config.yaml
vocab_size: 8192
norm: "rmsnorm"
norm_place: "pre"
rope_fraction: 1.0
init_std_down: 0.00451
beta1: 0.9
batch_tokens: [32768, 65536, 98304]
doc_mask: true
Each number is 50 + 10 x the weight over its row's rms, rounded and kept within 0 to 99. Layers, rows and columns count from 0. The size before them is the row's rms in percent of the matrix's.

# layer 3 attention query, 320x320, rms 0.0587, rows 183-191, columns 64-127
106:48 43 38 47 50 33 50 39 64 46 37 42 64 45 47 50 48 68 58 42 53 60 60 60 42 44 50 49 60 41 77 57 55 34 50 49 51 66 63 43 52 54 55 65 63 44 57 21 60 54 43 49 34 66 48 45 57 56 51 59 61 47 35 50
089:49 39 45 61 53 54 45 55 44 66 56 39 36 54 62 38 44 59 64 44 45 72 42 49 33 54 44 52 45 53 46 35 51 54 40 54 62 38 59 58 56 48 59 50 64 51 43 64 53 55 38 52 39 56 49 47 79 57 39 57 44 34 61 60
087:37 48 53 41 50 57 38 39 47 48 52 34 47 42 49 73 32 49 49 52 51 49 41 28 64 41 50 35 49 39 54 55 55 30 33 44 49 70 60 36 49 65 53 57 56 45 56 43 53 48 53 41 45 31 49 51 28 51 63 43 65 69 48 42
097:55 46 65 56 58 46 42 49 50 62 51 46 63 59 52 35 40 66 50 51 65 49 44 41 51 74 50 34 47 54 53 39 49 55 38 39 51 49 52 60 37 48 36 43 40 55 52 40 36 64 39 43 47 51 47 46 56 70 50 36 49 41 47 52
108:45 46 52 49 43 65 57 64 57 51 41 51 37 47 40 63 74 63 41 56 45 48 52 69 56 45 61 59 46 48 54 54 35 41 50 44 52 42 38 43 50 45 35 35 51 55 49 50 60 63 61 55 67 46 44 54 47 42 46 60 50 52 41 54
102:56 47 52 39 45 47 55 54 46 45 53 64 43 54 48 52 34 39 54 45 45 40 57 36 53 53 46 54 40 55 28 51 70 54 49 62 40 61 47 64 54 47 76 60 52 53 56 65 45 36 55 34 52 30 67 44 54 28 66 47 55 45 54 63
100:63 45 48 44 40 58 51 54 52 44 52 55 53 49 48 55 34 65 63 21 64 52 42 57 46 38 38 43 36 57 51 52 66 64 46 65 38 41 50 58 57 56 46 65 58 41 55 54 63 44 46 55 34 51 44 65 48 43 67 57 66 44 45 47
114:49 45 58 73 58 54 42 51 47 44 51 37 63 58 53 60 51 44 55 58 44 47 55 35 51 56 29 52 73 49 55 42 42 56 37 47 59 64 69 58 49 55 50 66 44 50 46 56 48 46 20 42 34 36 53 50 54 56 45 53 57 69 54 51
102:46 57 53 42 63 36 38 54 61 53 42 68 58 43 51 45 58 39 45 60 25 47 57 39 38 54 37 70 56 46 49 46 49 45 53 46 50 69 48 63 49 53 58 66 49 54 45 56 49 50 40 62 60 57 82 34 52 34 56 48 64 63 66 53
# layer 3 attention key, 320x320, rms 0.058, rows 183-191, columns 64-127
108:38 47 70 36 55 36 54 44 48 64 45 53 55 45 48 51 38 56 52 52 57 44 39 56 47 34 60 63 44 67 37 47 52 54 47 65 53 53 69 53 35 43 59 59 48 51 50 36 57 44 62 58 48 44 49 58 57 40 68 31 62 56 45 58
086:52 54 47 47 41 62 64 57 38 38 58 55 58 51 59 55 38 44 44 44 69 44 48 44 62 51 54 39 59 36 48 33 55 65 42 60 48 52 59 70 59 54 54 74 57 49 59 41 50 37 47 58 39 33 55 45 45 61 47 48 43 54 56 40
085:66 39 65 66 53 36 40 46 48 48 64 44 39 35 35 67 53 46 56 53 52 32 63 56 40 47 38 53 39 74 60 59 45 39 56 60 62 42 45 52 66 47 64 29 55 66 38 51 49 55 63 65 52 53 56 39 57 36 36 54 63 51 53 56
093:61 42 47 47 42 57 53 59 56 54 53 57 67 53 61 50 69 50 56 35 62 56 45 50 66 51 53 55 50 49 66 60 43 67 50 62 32 46 47 50 65 53 43 48 60 58 56 33 45 43 54 49 35 58 36 33 62 46 56 42 54 41 54 51
107:55 60 51 47 45 49 36 38 49 58 48 47 50 40 53 40 55 43 39 59 31 52 73 54 57 58 43 46 43 32 54 65 58 37 53 19 51 40 49 54 48 49 59 42 53 44 31 45 54 57 35 55 61 63 58 45 54 60 67 55 36 52 63 40
099:59 61 32 46 53 58 74 55 56 44 62 57 37 40 50 39 49 46 43 52 58 71 55 41 54 34 46 41 53 34 46 42 55 59 46 52 40 58 56 41 43 30 52 53 41 37 59 57 41 56 61 37 49 43 56 46 60 46 45 54 55 54 42 59
097:56 61 45 67 49 51 69 66 46 54 25 51 40 39 47 57 37 59 72 33 56 57 45 59 77 44 53 46 60 34 57 32 52 58 50 67 56 51 68 49 67 44 54 60 51 58 54 52 67 40 69 48 52 46 47 43 63 42 44 46 48 47 39 72
119:38 28 59 46 49 46 54 43 58 41 37 51 48 40 41 68 40 59 58 47 64 59 51 62 43 41 54 54 52 72 42 37 32 49 40 86 37 62 46 50 71 65 54 45 63 58 61 58 47 44 59 53 46 27 41 52 57 39 32 54 65 53 49 47
102:46 31 55 37 49 43 46 50 46 51 45 53 44 44 52 46 55 66 56 64 60 58 49 60 26 35 51 46 51 73 42 18 50 32 55 65 53 74 52 34 45 74 43 55 46 54 59 45 48 51 57 47 59 53 63 74 49 38 45 40 45 45 33 54
# layer 3 attention value, 320x320, rms 0.0626, rows 128-173, columns 64-127
099:43 39 68 59 53 53 61 52 47 61 49 49 58 48 45 66 48 55 35 68 58 40 60 36 52 46 30 35 44 54 32 53 67 45 49 56 38 30 50 45 79 47 54 54 43 54 24 63 46 42 60 52 70 60 44 61 36 42 55 50 46 50 39 51
104:35 43 62 53 50 43 46 52 51 51 47 54 39 51 57 42 48 47 62 40 52 50 54 38 68 51 49 51 71 41 59 45 26 61 41 34 29 59 61 65 45 68 57 53 70 68 47 41 44 36 46 58 48 36 52 43 52 46 48 57 43 61 49 32
099:61 53 45 54 40 47 64 40 57 60 50 49 38 30 50 37 58 60 81 66 34 56 60 50 39 56 54 59 36 55 38 59 43 54 36 37 37 39 49 43 60 41 51 35 48 48 19 35 39 58 63 38 54 53 41 51 51 40 46 51 58 42 57 43
084:57 47 68 48 54 53 69 64 56 52 54 60 62 51 46 69 42 55 42 29 66 65 52 58 51 53 30 39 49 53 47 49 44 68 68 52 41 27 48 57 67 50 48 43 56 71 34 68 44 58 51 64 61 58 56 44 63 40 52 53 61 35 50 69
102:55 44 41 43 51 67 47 58 51 55 53 46 35 41 59 52 51 37 64 40 72 64 45 31 37 45 43 60 44 52 25 43 48 55 44 62 65 50 45 57 59 61 61 65 28 36 64 52 42 59 50 51 41 39 54 53 51 54 53 52 72 36 60 47
088:28 56 25 50 62 61 26 36 47 46 63 45 50 48 53 55 51 44 55 50 46 50 42 40 48 46 70 64 49 51 52 48 54 27 45 59 60 69 64 54 50 51 45 66 63 33 75 56 47 41 46 39 40 58 66 65 40 59 47 50 45 55 49 44
099:47 43 38 39 47 39 37 55 59 43 61 58 50 52 52 59 54 55 41 46 60 58 54 44 48 42 71 72 56 53 57 56 43 43 56 51 63 64 53 62 41 53 46 38 64 67 60 52 51 42 37 28 37 41 56 53 29 60 51 50 30 58 52 58
079:38 47 47 45 56 53 26 33 59 46 50 46 58 38 61 49 45 56 53 50 28 35 51 42 50 59 77 45 57 46 58 46 45 33 54 55 56 58 50 52 44 44 49 45 52 31 62 56 47 50 38 49 49 39 58 57 58 47 51 37 39 61 52 44
108:41 46 61 49 50 57 57 41 54 50 46 46 38 38 53 46 53 52 54 73 49 36 68 51 58 50 45 52 54 49 37 53 54 31 39 60 35 38 59 56 67 39 79 48 40 66 32 42 56 50 42 52 65 37 41 53 41 51 56 44 41 54 55 45
099:43 55 39 41 49 54 47 55 46 36 49 58 54 44 55 59 56 50 51 60 44 49 41 41 46 34 39 61 40 43 35 38 65 56 41 70 57 62 58 33 63 44 50 47 55 52 50 57 43 45 50 46 52 49 49 60 33 54 59 61 50 64 36 61
115:36 50 39 49 44 55 56 57 55 50 60 46 59 57 54 60 33 65 51 66 49 48 49 44 44 54 72 45 46 53 72 64 58 46 53 49 53 63 71 53 39 51 29 46 62 40 45 53 61 45 40 36 45 39 42 54 30 59 49 54 42 56 45 49
098:60 56 51 50 42 32 52 57 53 47 47 33 50 49 49 46 40 46 47 77 52 42 62 48 50 48 42 53 50 58 56 48 60 40 34 40 35 52 61 44 53 44 39 33 61 57 45 41 39 44 59 41 55 59 25 56 35 51 49 50 57 49 33 65
081:38 64 34 38 55 53 35 37 53 45 57 39 48 32 53 52 53 53 44 51 33 41 47 31 59 56 71 61 49 53 52 58 44 27 37 49 41 73 62 44 49 36 54 56 52 36 68 33 41 50 53 34 48 38 62 61 36 58 45 56 47 63 48 36
091:56 46 44 63 51 70 56 56 39 61 51 56 57 30 40 59 58 53 46 47 57 43 50 53 31 55 18 29 40 52 34 49 50 59 59 53 60 42 42 51 70 36 51 52 32 51 28 67 50 57 62 69 60 63 53 57 52 44 49 49 62 32 56 47
107:35 47 50 54 45 70 42 58 49 39 51 39 56 68 36 49 47 45 39 63 36 38 61 35 64 52 40 29 52 43 64 44 36 51 50 31 38 48 65 47 49 71 39 67 45 44 50 65 46 32 24 62 53 41 47 33 42 47 44 53 40 51 41 36
094:59 59 38 58 60 57 48 63 46 37 49 52 48 54 44 42 63 34 29 42 46 46 38 55 60 50 29 48 44 46 47 41 48 36 38 43 55 61 69 55 35 79 46 71 65 54 65 58 55 44 39 51 39 43 64 47 41 46 45 60 44 58 54 39
078:42 61 37 42 53 45 39 31 48 51 45 41 52 46 55 37 48 40 48 55 43 47 44 33 53 55 60 55 45 42 42 43 57 30 53 51 44 64 66 53 48 49 52 59 62 29 76 42 56 47 47 44 35 48 65 61 50 59 56 41 38 56 59 36
081:37 53 42 59 58 59 28 34 58 49 56 30 43 52 61 43 45 50 56 66 46 35 48 32 71 58 52 72 55 38 61 46 55 48 39 43 40 74 64 40 39 59 55 53 65 61 76 32 50 46 42 50 47 53 63 37 51 57 49 49 39 57 46 35
089:45 39 71 47 52 48 53 41 43 39 46 67 38 63 37 58 57 35 41 53 49 57 64 51 43 38 67 66 59 49 64 57 40 57 32 46 56 50 39 49 74 61 47 35 41 60 39 31 47 55 72 56 59 38 56 58 59 52 40 53 53 54 53 69
095:57 39 64 59 43 50 59 49 40 49 55 59 49 51 49 60 52 47 55 42 67 57 51 55 37 56 54 44 51 46 30 46 49 49 53 58 51 48 36 69 58 32 57 50 47 49 30 61 51 57 39 52 46 50 50 51 49 59 55 52 56 41 58 47
106:59 55 56 63 54 54 50 42 54 57 37 65 60 48 45 49 65 48 57 57 27 50 54 65 45 49 45 46 26 49 61 45 36 49 47 45 54 41 31 54 55 44 60 38 59 63 39 47 50 62 60 57 64 40 55 47 55 49 57 43 53 49 69 57
077:68 49 56 56 56 27 77 68 50 57 52 65 36 44 46 57 57 52 69 62 63 60 57 46 55 51 39 57 47 46 56 50 47 47 42 42 52 49 51 25 51 42 43 32 39 38 23 44 35 42 66 43 57 56 58 51 58 45 58 51 52 45 55 55
092:67 55 58 46 44 40 64 52 55 43 51 58 52 45 46 45 64 47 36 51 64 56 52 46 52 40 55 60 43 60 52 41 56 42 34 39 55 50 46 31 58 56 29 31 37 42 56 39 33 55 68 32 44 69 47 53 36 53 43 50 55 50 48 67
091:45 48 49 37 45 66 50 38 52 43 50 43 48 57 56 52 37 52 29 54 32 32 46 47 47 54 59 40 40 56 56 44 62 53 63 61 52 53 61 53 39 47 52 57 39 32 74 58 45 40 45 54 37 38 67 43 51 47 43 42 50 57 46 40
078:50 55 33 55 50 57 25 48 58 42 57 35 55 46 50 33 47 41 47 65 26 47 61 55 57 61 53 54 52 37 62 50 32 41 41 33 47 55 48 51 37 59 44 52 53 30 64 49 44 38 23 48 35 44 46 51 57 48 44 52 46 59 57 51
109:65 40 33 53 49 52 72 66 44 55 59 51 39 43 46 54 53 49 25 50 64 53 39 43 41 50 19 54 42 52 31 48 76 35 44 41 61 56 53 52 45 40 47 63 43 47 33 51 45 52 35 46 50 60 46 56 30 48 43 48 59 47 57 49
099:67 54 38 55 47 38 50 56 63 54 39 44 59 37 51 50 63 47 60 45 35 36 49 44 63 30 30 56 44 49 59 61 51 51 45 53 66 52 40 44 50 56 64 44 51 53 38 35 49 61 46 56 59 55 44 47 62 47 51 58 61 34 67 41
100:59 51 52 43 44 39 32 41 50 61 37 55 63 46 58 64 56 40 66 20 30 55 45 63 65 51 43 55 47 51 44 40 36 48 62 43 47 54 29 48 51 57 64 52 46 40 66 51 56 41 71 51 52 51 61 42 61 35 53 41 62 52 52 48
100:67 49 39 35 43 37 44 44 60 42 46 38 35 70 51 60 38 40 57 52 43 54 61 39 40 58 62 55 56 40 70 59 30 51 40 36 49 61 38 50 24 47 40 41 50 33 36 50 57 41 23 41 36 42 43 38 55 59 51 61 49 50 62 41
104:38 51 53 44 42 49 46 41 51 48 45 43 57 44 46 55 33 49 54 49 47 48 71 50 73 57 31 23 53 44 43 45 50 53 70 68 37 38 51 70 46 41 77 50 55 43 30 58 52 52 20 51 48 38 47 33 61 57 51 58 36 52 43 47
113:64 34 59 42 52 48 45 47 50 58 37 65 52 59 53 57 47 40 48 29 34 53 41 60 40 41 79 53 41 53 54 49 47 67 50 45 53 55 31 31 41 66 45 42 41 47 72 53 48 54 71 43 52 43 34 70 44 46 53 56 68 56 55 48
104:50 49 54 53 49 45 42 42 50 52 59 45 59 53 48 66 55 55 51 48 58 60 59 56 50 40 44 63 58 52 41 53 51 53 54 47 65 42 43 59 58 74 47 38 51 75 52 49 55 61 65 53 55 38 55 34 57 46 37 53 46 58 49 70
091:47 65 34 45 53 46 47 55 49 48 49 49 64 40 60 56 51 50 34 50 69 53 41 36 70 46 32 62 67 40 39 52 64 22 45 46 62 61 68 52 53 65 70 64 60 51 65 44 51 42 41 48 44 62 62 42 45 54 52 55 42 54 47 45
093:70 63 25 39 47 50 39 55 51 46 57 41 47 62 53 49 49 49 41 51 60 54 45 48 58 69 51 54 55 52 43 51 59 45 56 43 47 59 57 64 46 50 51 58 75 37 74 37 61 39 53 43 36 55 58 46 46 56 57 60 45 62 47 47
111:69 51 67 46 49 23 51 52 48 54 54 50 59 53 55 59 39 61 55 39 69 61 30 55 40 59 77 59 64 60 41 47 61 51 57 57 42 46 41 59 34 57 49 27 53 47 61 35 45 72 81 42 47 50 49 32 59 44 51 50 69 43 54 61
087:47 56 47 57 63 51 37 40 61 41 49 42 63 43 58 48 64 51 58 58 49 58 52 31 67 50 47 69 51 54 48 51 53 28 46 49 62 65 61 51 58 52 59 52 54 43 63 49 45 37 62 47 42 46 63 54 54 41 53 58 43 65 40 46
078:48 53 47 47 47 39 23 37 51 47 61 36 44 46 57 59 33 58 46 59 55 45 48 34 44 62 63 43 38 56 49 41 31 38 64 50 51 69 49 52 42 50 49 46 48 34 39 34 58 56 26 38 47 31 61 45 51 57 43 37 35 59 47 46
083:49 64 24 48 65 57 27 36 60 45 62 31 38 38 53 42 60 43 59 54 43 54 51 42 56 54 59 55 43 45 44 56 47 27 47 49 61 73 72 43 43 57 52 55 62 38 68 53 48 34 39 43 39 55 78 41 44 54 59 39 51 65 51 33
113:52 49 40 53 46 51 56 63 40 50 55 42 47 52 54 43 50 45 54 53 52 57 39 49 43 74 47 49 45 51 27 46 49 55 52 44 47 49 48 46 43 52 50 49 48 28 37 43 42 50 67 52 34 59 58 45 51 56 48 44 53 36 56 48
113:48 55 40 45 47 45 30 46 45 37 54 64 75 51 53 54 57 54 37 41 48 55 41 54 49 39 68 69 59 44 65 47 53 46 44 47 68 61 49 42 43 68 45 50 62 52 75 45 38 50 54 40 37 49 50 56 51 51 52 51 46 67 51 64
089:52 50 28 34 59 41 35 37 46 39 49 44 55 55 54 43 39 57 44 52 43 55 48 54 43 61 67 32 47 42 66 54 43 38 49 57 57 54 60 52 21 38 50 43 57 25 56 51 57 35 16 42 32 58 53 46 53 45 56 51 34 67 47 49
115:44 48 61 58 57 57 36 51 45 49 57 53 49 49 47 57 50 33 51 38 53 42 56 52 74 50 22 35 36 41 44 39 38 68 61 39 42 52 60 43 65 63 51 48 57 51 54 69 44 38 48 54 46 42 47 28 52 37 43 50 54 59 55 46
094:37 61 47 54 48 50 55 54 49 42 52 38 50 49 57 48 51 50 42 73 43 44 44 41 55 54 62 61 58 49 43 53 59 52 35 43 46 56 65 54 42 70 32 59 52 45 83 45 50 42 51 38 39 43 49 41 50 46 62 52 57 57 36 44
108:65 47 32 40 47 43 56 61 45 62 52 45 55 54 41 58 44 63 57 54 54 60 49 39 47 48 50 57 51 57 53 54 57 68 47 52 67 53 48 29 45 49 45 50 37 49 45 50 37 60 59 33 47 51 54 64 47 59 41 56 63 42 63 58
092:40 36 51 56 45 73 66 60 51 55 34 51 40 32 53 56 43 49 61 49 47 54 57 54 52 42 37 42 41 52 32 45 46 50 62 62 57 43 53 46 74 56 60 54 29 65 36 69 52 52 34 65 59 49 70 62 59 43 49 48 37 41 55 49
100:20 39 39 63 43 74 25 43 61 52 58 47 59 55 45 56 49 57 69 43 33 37 55 55 58 46 47 38 41 40 58 52 22 46 60 58 39 62 50 54 48 68 66 52 66 51 67 53 62 39 34 52 38 34 61 46 47 46 45 55 38 56 49 49
# layer 3 attention output (transposed), 320x320, rms 0.0555, rows 128-172, columns 64-127
100:34 51 67 32 47 46 56 47 45 66 25 60 52 30 52 36 50 32 51 43 54 46 53 40 64 57 47 51 36 60 47 58 64 57 62 51 56 51 53 59 45 40 47 69 56 48 54 39 59 37 56 55 56 69 44 55 66 38 60 49 52 46 58 50
104:54 50 60 56 55 30 62 49 55 42 52 55 54 55 67 73 49 41 52 50 47 70 51 53 43 59 62 45 68 52 58 52 49 62 51 45 38 46 63 41 58 52 62 50 37 54 67 44 49 51 50 59 44 56 39 61 24 58 47 59 54 55 44 55
098:46 64 57 56 53 49 71 49 43 35 55 46 25 53 48 40 63 35 55 29 51 56 45 45 61 48 59 47 30 35 50 45 60 71 46 45 51 59 22 33 36 59 46 38 56 44 53 44 57 49 61 57 55 41 45 46 42 36 58 41 48 41 52 45
084:48 67 40 49 41 64 49 69 37 37 47 55 63 51 47 50 38 47 38 60 32 57 30 34 49 58 41 72 41 44 45 45 53 51 46 46 52 41 52 60 58 45 42 48 58 56 59 47 52 37 40 41 58 56 64 63 58 48 44 41 53 52 44 54
102:57 52 43 59 59 53 53 51 59 48 70 57 58 79 60 54 40 50 39 47 47 36 50 50 53 44 32 48 36 30 56 49 50 54 48 49 39 53 61 59 45 39 42 64 42 49 44 75 39 51 47 60 43 53 46 53 59 55 39 70 41 62 51 40
089:56 51 48 52 48 38 54 43 59 58 58 47 44 62 49 54 49 65 54 58 63 41 56 64 51 42 42 45 52 48 58 54 42 38 46 49 45 47 48 41 48 39 59 52 52 47 38 56 43 72 48 66 39 39 36 55 43 59 54 61 50 48 52 43
106:36 35 53 46 36 51 54 39 49 59 46 36 57 50 57 51 56 69 58 55 53 44 60 57 30 45 70 58 65 61 42 43 39 42 42 46 51 39 61 51 58 52 63 45 46 46 44 44 47 76 49 56 59 54 64 42 46 62 57 40 52 52 40 65
083:55 37 53 47 57 37 49 64 56 66 49 45 59 46 59 61 61 54 35 53 61 40 62 61 38 36 52 39 64 45 41 53 45 32 52 62 51 55 49 50 46 40 52 51 44 62 33 50 45 67 52 49 45 42 29 46 32 49 55 60 50 51 46 54
109:31 49 69 48 48 42 51 50 53 64 31 63 46 43 64 24 57 43 48 44 55 56 59 41 64 50 45 59 48 44 35 50 61 45 61 54 66 53 46 35 43 57 45 72 51 54 36 37 71 56 53 64 49 59 48 59 52 31 67 50 41 33 65 45
097:49 53 52 42 49 57 53 44 40 55 47 37 48 44 53 48 63 73 66 41 62 52 49 38 56 52 62 51 34 52 50 56 32 58 36 50 67 38 55 51 43 60 65 53 62 30 52 47 55 57 58 59 59 50 64 50 65 68 52 33 59 57 48 53
116:44 41 57 57 30 42 52 39 47 52 53 40 50 41 44 45 73 55 65 56 41 54 64 55 36 56 66 54 72 66 53 51 52 60 53 41 51 43 55 32 58 57 57 35 53 59 44 39 55 61 42 53 40 55 60 53 40 74 46 59 52 51 26 67
096:31 48 62 40 52 45 68 35 39 63 39 49 36 35 51 50 69 45 55 33 54 55 30 59 49 61 68 45 38 69 50 48 74 77 58 47 43 52 38 37 32 59 43 53 53 39 61 33 59 51 56 49 55 52 61 60 51 39 65 36 66 45 50 47
082:54 43 59 48 60 37 57 45 54 62 54 44 41 49 47 61 61 51 56 39 68 44 66 61 43 44 55 35 52 47 40 61 49 41 50 54 44 60 41 41 43 45 53 54 39 47 43 50 48 69 56 63 40 42 33 45 37 49 67 62 49 48 52 50
098:62 76 44 55 52 56 49 64 51 34 59 65 58 59 41 35 40 43 32 46 42 48 38 45 59 48 32 57 39 36 53 52 51 54 49 50 55 43 44 62 46 44 41 52 61 48 63 52 48 37 48 42 45 56 46 60 64 50 32 54 48 49 50 45
111:55 45 59 44 51 35 52 53 46 58 44 58 55 49 54 56 53 36 56 59 54 61 58 64 41 60 72 37 65 63 54 57 58 72 55 41 47 37 61 61 55 60 62 43 55 50 54 28 61 40 55 42 36 61 48 53 48 59 53 70 67 55 54 62
101:56 44 38 50 50 62 37 34 49 66 52 41 61 59 49 61 36 73 68 65 73 53 68 66 48 54 67 43 68 51 59 56 42 41 47 40 51 47 68 66 49 54 44 55 45 39 46 43 49 60 46 47 35 32 48 45 52 63 33 57 60 55 52 45
084:54 41 55 51 59 34 54 42 53 59 58 46 39 61 50 66 47 53 61 55 69 52 67 55 48 45 52 39 59 44 54 59 51 34 50 49 49 57 51 52 54 41 49 53 43 55 39 62 49 65 58 63 47 36 29 46 36 58 59 61 49 55 50 43
082:50 30 54 40 51 32 54 35 43 68 49 45 45 58 52 54 45 39 67 41 63 48 63 62 51 38 67 28 47 52 51 55 55 48 58 58 37 56 43 50 45 54 50 50 47 40 52 51 59 66 53 65 40 38 34 45 39 48 63 57 49 52 63 46
090:48 45 54 55 47 62 49 46 47 46 36 49 30 34 48 42 72 57 41 51 49 56 60 46 37 65 60 57 49 52 55 58 33 62 51 45 64 48 50 38 42 70 44 48 45 51 53 44 52 49 45 39 54 51 65 43 51 68 50 39 44 45 46 69
095:49 68 62 44 53 48 37 64 55 30 59 64 62 44 55 55 44 44 27 48 31 52 34 45 51 50 26 60 43 49 51 46 60 43 47 65 44 50 54 38 61 25 67 43 45 54 66 61 32 38 61 54 52 58 40 61 53 39 31 50 52 52 48 53
107:56 49 33 49 39 57 43 49 44 56 41 42 48 48 47 23 53 51 62 51 37 53 53 49 50 42 46 60 53 47 44 44 40 47 44 54 62 47 36 49 30 86 46 48 58 47 38 37 71 47 56 42 48 43 71 29 61 47 51 29 40 36 58 60
079:39 55 58 68 41 67 46 46 49 47 47 53 44 41 43 22 62 58 47 52 40 56 43 35 37 51 49 58 34 44 44 48 54 61 42 45 59 48 40 52 42 53 33 45 58 49 48 50 44 38 48 50 60 57 62 48 64 58 39 30 48 54 42 45
092:48 58 43 57 48 71 72 41 40 45 50 37 39 42 46 48 60 44 45 38 47 47 49 46 44 47 62 52 26 56 55 42 51 75 54 45 43 42 43 53 39 66 52 41 40 47 59 47 43 47 55 39 54 37 64 30 60 38 41 26 61 54 41 51
092:54 49 43 47 61 47 40 51 46 61 48 55 55 59 40 63 54 44 52 57 62 40 69 55 52 53 47 39 62 43 50 68 37 40 53 42 56 62 54 58 48 36 35 73 43 71 36 53 50 50 38 51 36 53 31 60 45 54 57 72 58 50 65 50
080:39 44 55 37 52 33 58 45 50 54 53 47 51 42 48 53 63 53 58 59 57 54 60 63 57 48 65 32 60 62 49 44 56 32 43 55 36 52 60 45 49 52 66 37 48 46 45 45 51 60 60 52 55 43 34 50 40 41 60 53 57 48 50 52
104:39 53 47 31 42 70 44 39 43 73 68 40 54 42 54 42 45 58 47 40 63 30 46 50 71 50 51 65 42 57 42 47 93 60 51 50 46 53 55 43 43 41 54 52 64 30 65 41 49 55 74 58 52 49 57 39 55 45 42 54 61 37 44 51
098:58 45 35 62 57 54 37 55 46 60 47 47 65 48 45 40 46 65 53 50 55 46 54 45 50 42 41 49 62 32 24 46 47 38 52 47 66 61 32 49 62 60 25 55 51 45 43 45 47 56 56 49 42 43 57 46 63 46 50 50 41 42 63 52
099:64 43 34 53 53 48 41 55 63 68 43 52 60 75 55 52 30 55 58 53 55 46 52 49 50 44 48 50 56 34 47 50 42 17 55 68 40 53 47 61 53 43 41 50 36 56 45 66 48 49 54 49 46 46 45 44 52 54 64 47 38 49 51 38
102:52 38 46 54 61 42 54 47 55 35 60 52 47 49 57 60 65 57 46 58 43 56 57 65 44 44 62 40 74 62 55 39 46 50 50 43 46 60 65 45 63 56 67 27 45 60 53 43 25 57 53 50 43 50 47 41 41 59 41 56 51 62 38 57
102:38 58 72 51 55 42 28 62 61 63 43 74 65 37 59 61 52 45 42 59 33 45 45 57 58 50 40 44 62 48 38 51 51 45 40 51 50 43 50 49 75 27 65 71 52 59 48 43 44 49 54 62 49 58 36 55 51 31 55 68 55 48 65 48
111:66 31 18 52 49 55 59 53 50 40 64 31 59 61 38 61 51 54 48 49 52 50 52 46 38 35 51 52 45 41 52 63 30 57 44 57 42 51 50 60 42 56 52 40 37 61 50 61 43 37 48 30 46 52 62 41 53 66 45 40 62 56 50 59
102:42 50 45 39 41 55 50 52 43 62 32 50 40 51 43 49 29 49 57 41 47 51 53 50 64 62 40 53 53 57 42 41 44 41 62 55 49 54 44 60 55 38 38 55 60 55 56 40 63 51 48 63 48 43 66 37 58 41 67 52 23 41 50 61
091:35 48 53 44 44 49 38 40 55 73 46 47 64 56 69 56 32 66 69 56 69 54 54 49 58 50 52 63 57 49 38 47 54 28 60 53 44 38 61 47 60 39 41 55 49 39 53 52 54 70 56 76 56 47 56 57 53 59 56 54 55 46 49 40
095:54 37 39 44 55 47 40 35 44 55 58 38 44 67 57 60 32 44 69 58 62 45 70 44 57 53 46 48 68 50 54 46 59 35 74 47 50 63 49 59 50 56 38 36 50 51 50 55 48 54 51 60 46 44 52 32 50 59 59 55 38 56 41 27
115:43 41 40 60 58 61 50 47 54 49 42 51 53 56 53 76 37 46 39 40 41 46 37 39 44 46 38 50 53 47 56 48 53 51 61 54 39 66 37 48 63 46 26 55 39 67 56 65 31 47 29 34 51 48 51 52 37 46 53 41 43 61 33 36
086:52 41 54 57 51 36 53 50 52 52 58 44 47 59 53 45 44 60 59 56 67 53 67 49 47 45 52 56 59 41 43 51 54 22 52 52 44 43 48 40 49 50 44 44 42 35 38 55 51 73 53 72 47 30 44 52 45 56 51 57 41 44 41 33
078:44 35 60 36 52 32 58 49 60 60 51 58 48 49 63 57 59 38 53 50 54 44 63 57 51 43 68 44 70 63 48 48 55 39 56 51 45 48 52 41 60 44 64 40 42 57 44 47 38 60 61 64 48 52 31 46 35 39 67 68 44 54 50 55
086:52 48 55 43 57 38 55 47 53 53 56 51 34 55 55 57 52 58 53 60 70 44 70 59 55 43 51 42 51 49 57 52 44 30 43 52 41 52 48 41 50 40 61 50 42 39 43 55 48 75 63 65 48 37 30 49 38 47 53 64 44 49 53 43
116:63 60 53 50 47 57 47 51 48 36 69 54 48 55 44 62 49 35 37 41 45 46 42 48 65 49 42 42 30 47 71 52 67 61 53 53 27 56 46 49 46 33 49 36 46 43 73 65 31 39 58 55 44 41 29 50 40 40 30 59 63 68 40 41
120:47 42 27 53 46 59 59 42 47 51 59 26 60 43 40 61 46 65 47 63 47 53 41 55 35 38 60 59 53 59 45 48 30 49 42 50 44 43 55 51 56 44 52 39 50 44 47 56 55 65 40 46 54 42 76 51 62 59 49 32 69 54 44 65
090:38 46 64 39 54 53 38 45 60 55 55 45 46 39 51 66 59 53 50 71 38 42 57 67 56 45 62 37 66 72 59 41 44 37 40 53 45 54 57 51 54 41 74 50 47 47 46 53 36 63 56 48 57 34 40 43 42 32 56 55 59 49 56 50
111:51 72 49 36 52 49 58 52 48 47 44 69 54 65 47 59 37 42 54 44 50 53 36 60 69 56 57 39 43 58 51 54 38 60 40 54 39 31 54 83 60 41 68 51 58 46 61 41 56 46 55 54 44 53 55 57 54 47 49 52 64 63 56 46
094:46 43 50 48 56 52 51 28 39 63 56 44 42 65 47 64 52 32 62 43 55 37 69 49 51 62 48 36 39 54 57 65 53 75 73 36 43 54 51 60 38 73 38 69 44 59 38 47 66 49 32 50 39 51 50 60 45 55 67 48 58 45 60 48
116:53 43 30 57 60 57 61 56 51 46 53 46 51 43 35 53 59 52 39 44 39 44 37 54 44 46 50 44 44 41 35 44 47 67 48 38 61 56 35 60 54 49 37 35 56 55 50 62 33 39 46 52 54 50 58 53 64 59 43 54 49 50 46 66
095:53 52 58 41 42 51 44 58 45 50 46 57 54 47 50 20 49 61 53 68 51 59 64 37 53 49 41 77 56 38 46 49 43 41 45 43 62 30 60 57 51 48 57 45 58 49 34 41 59 50 61 54 42 53 48 41 65 53 52 61 35 46 53 65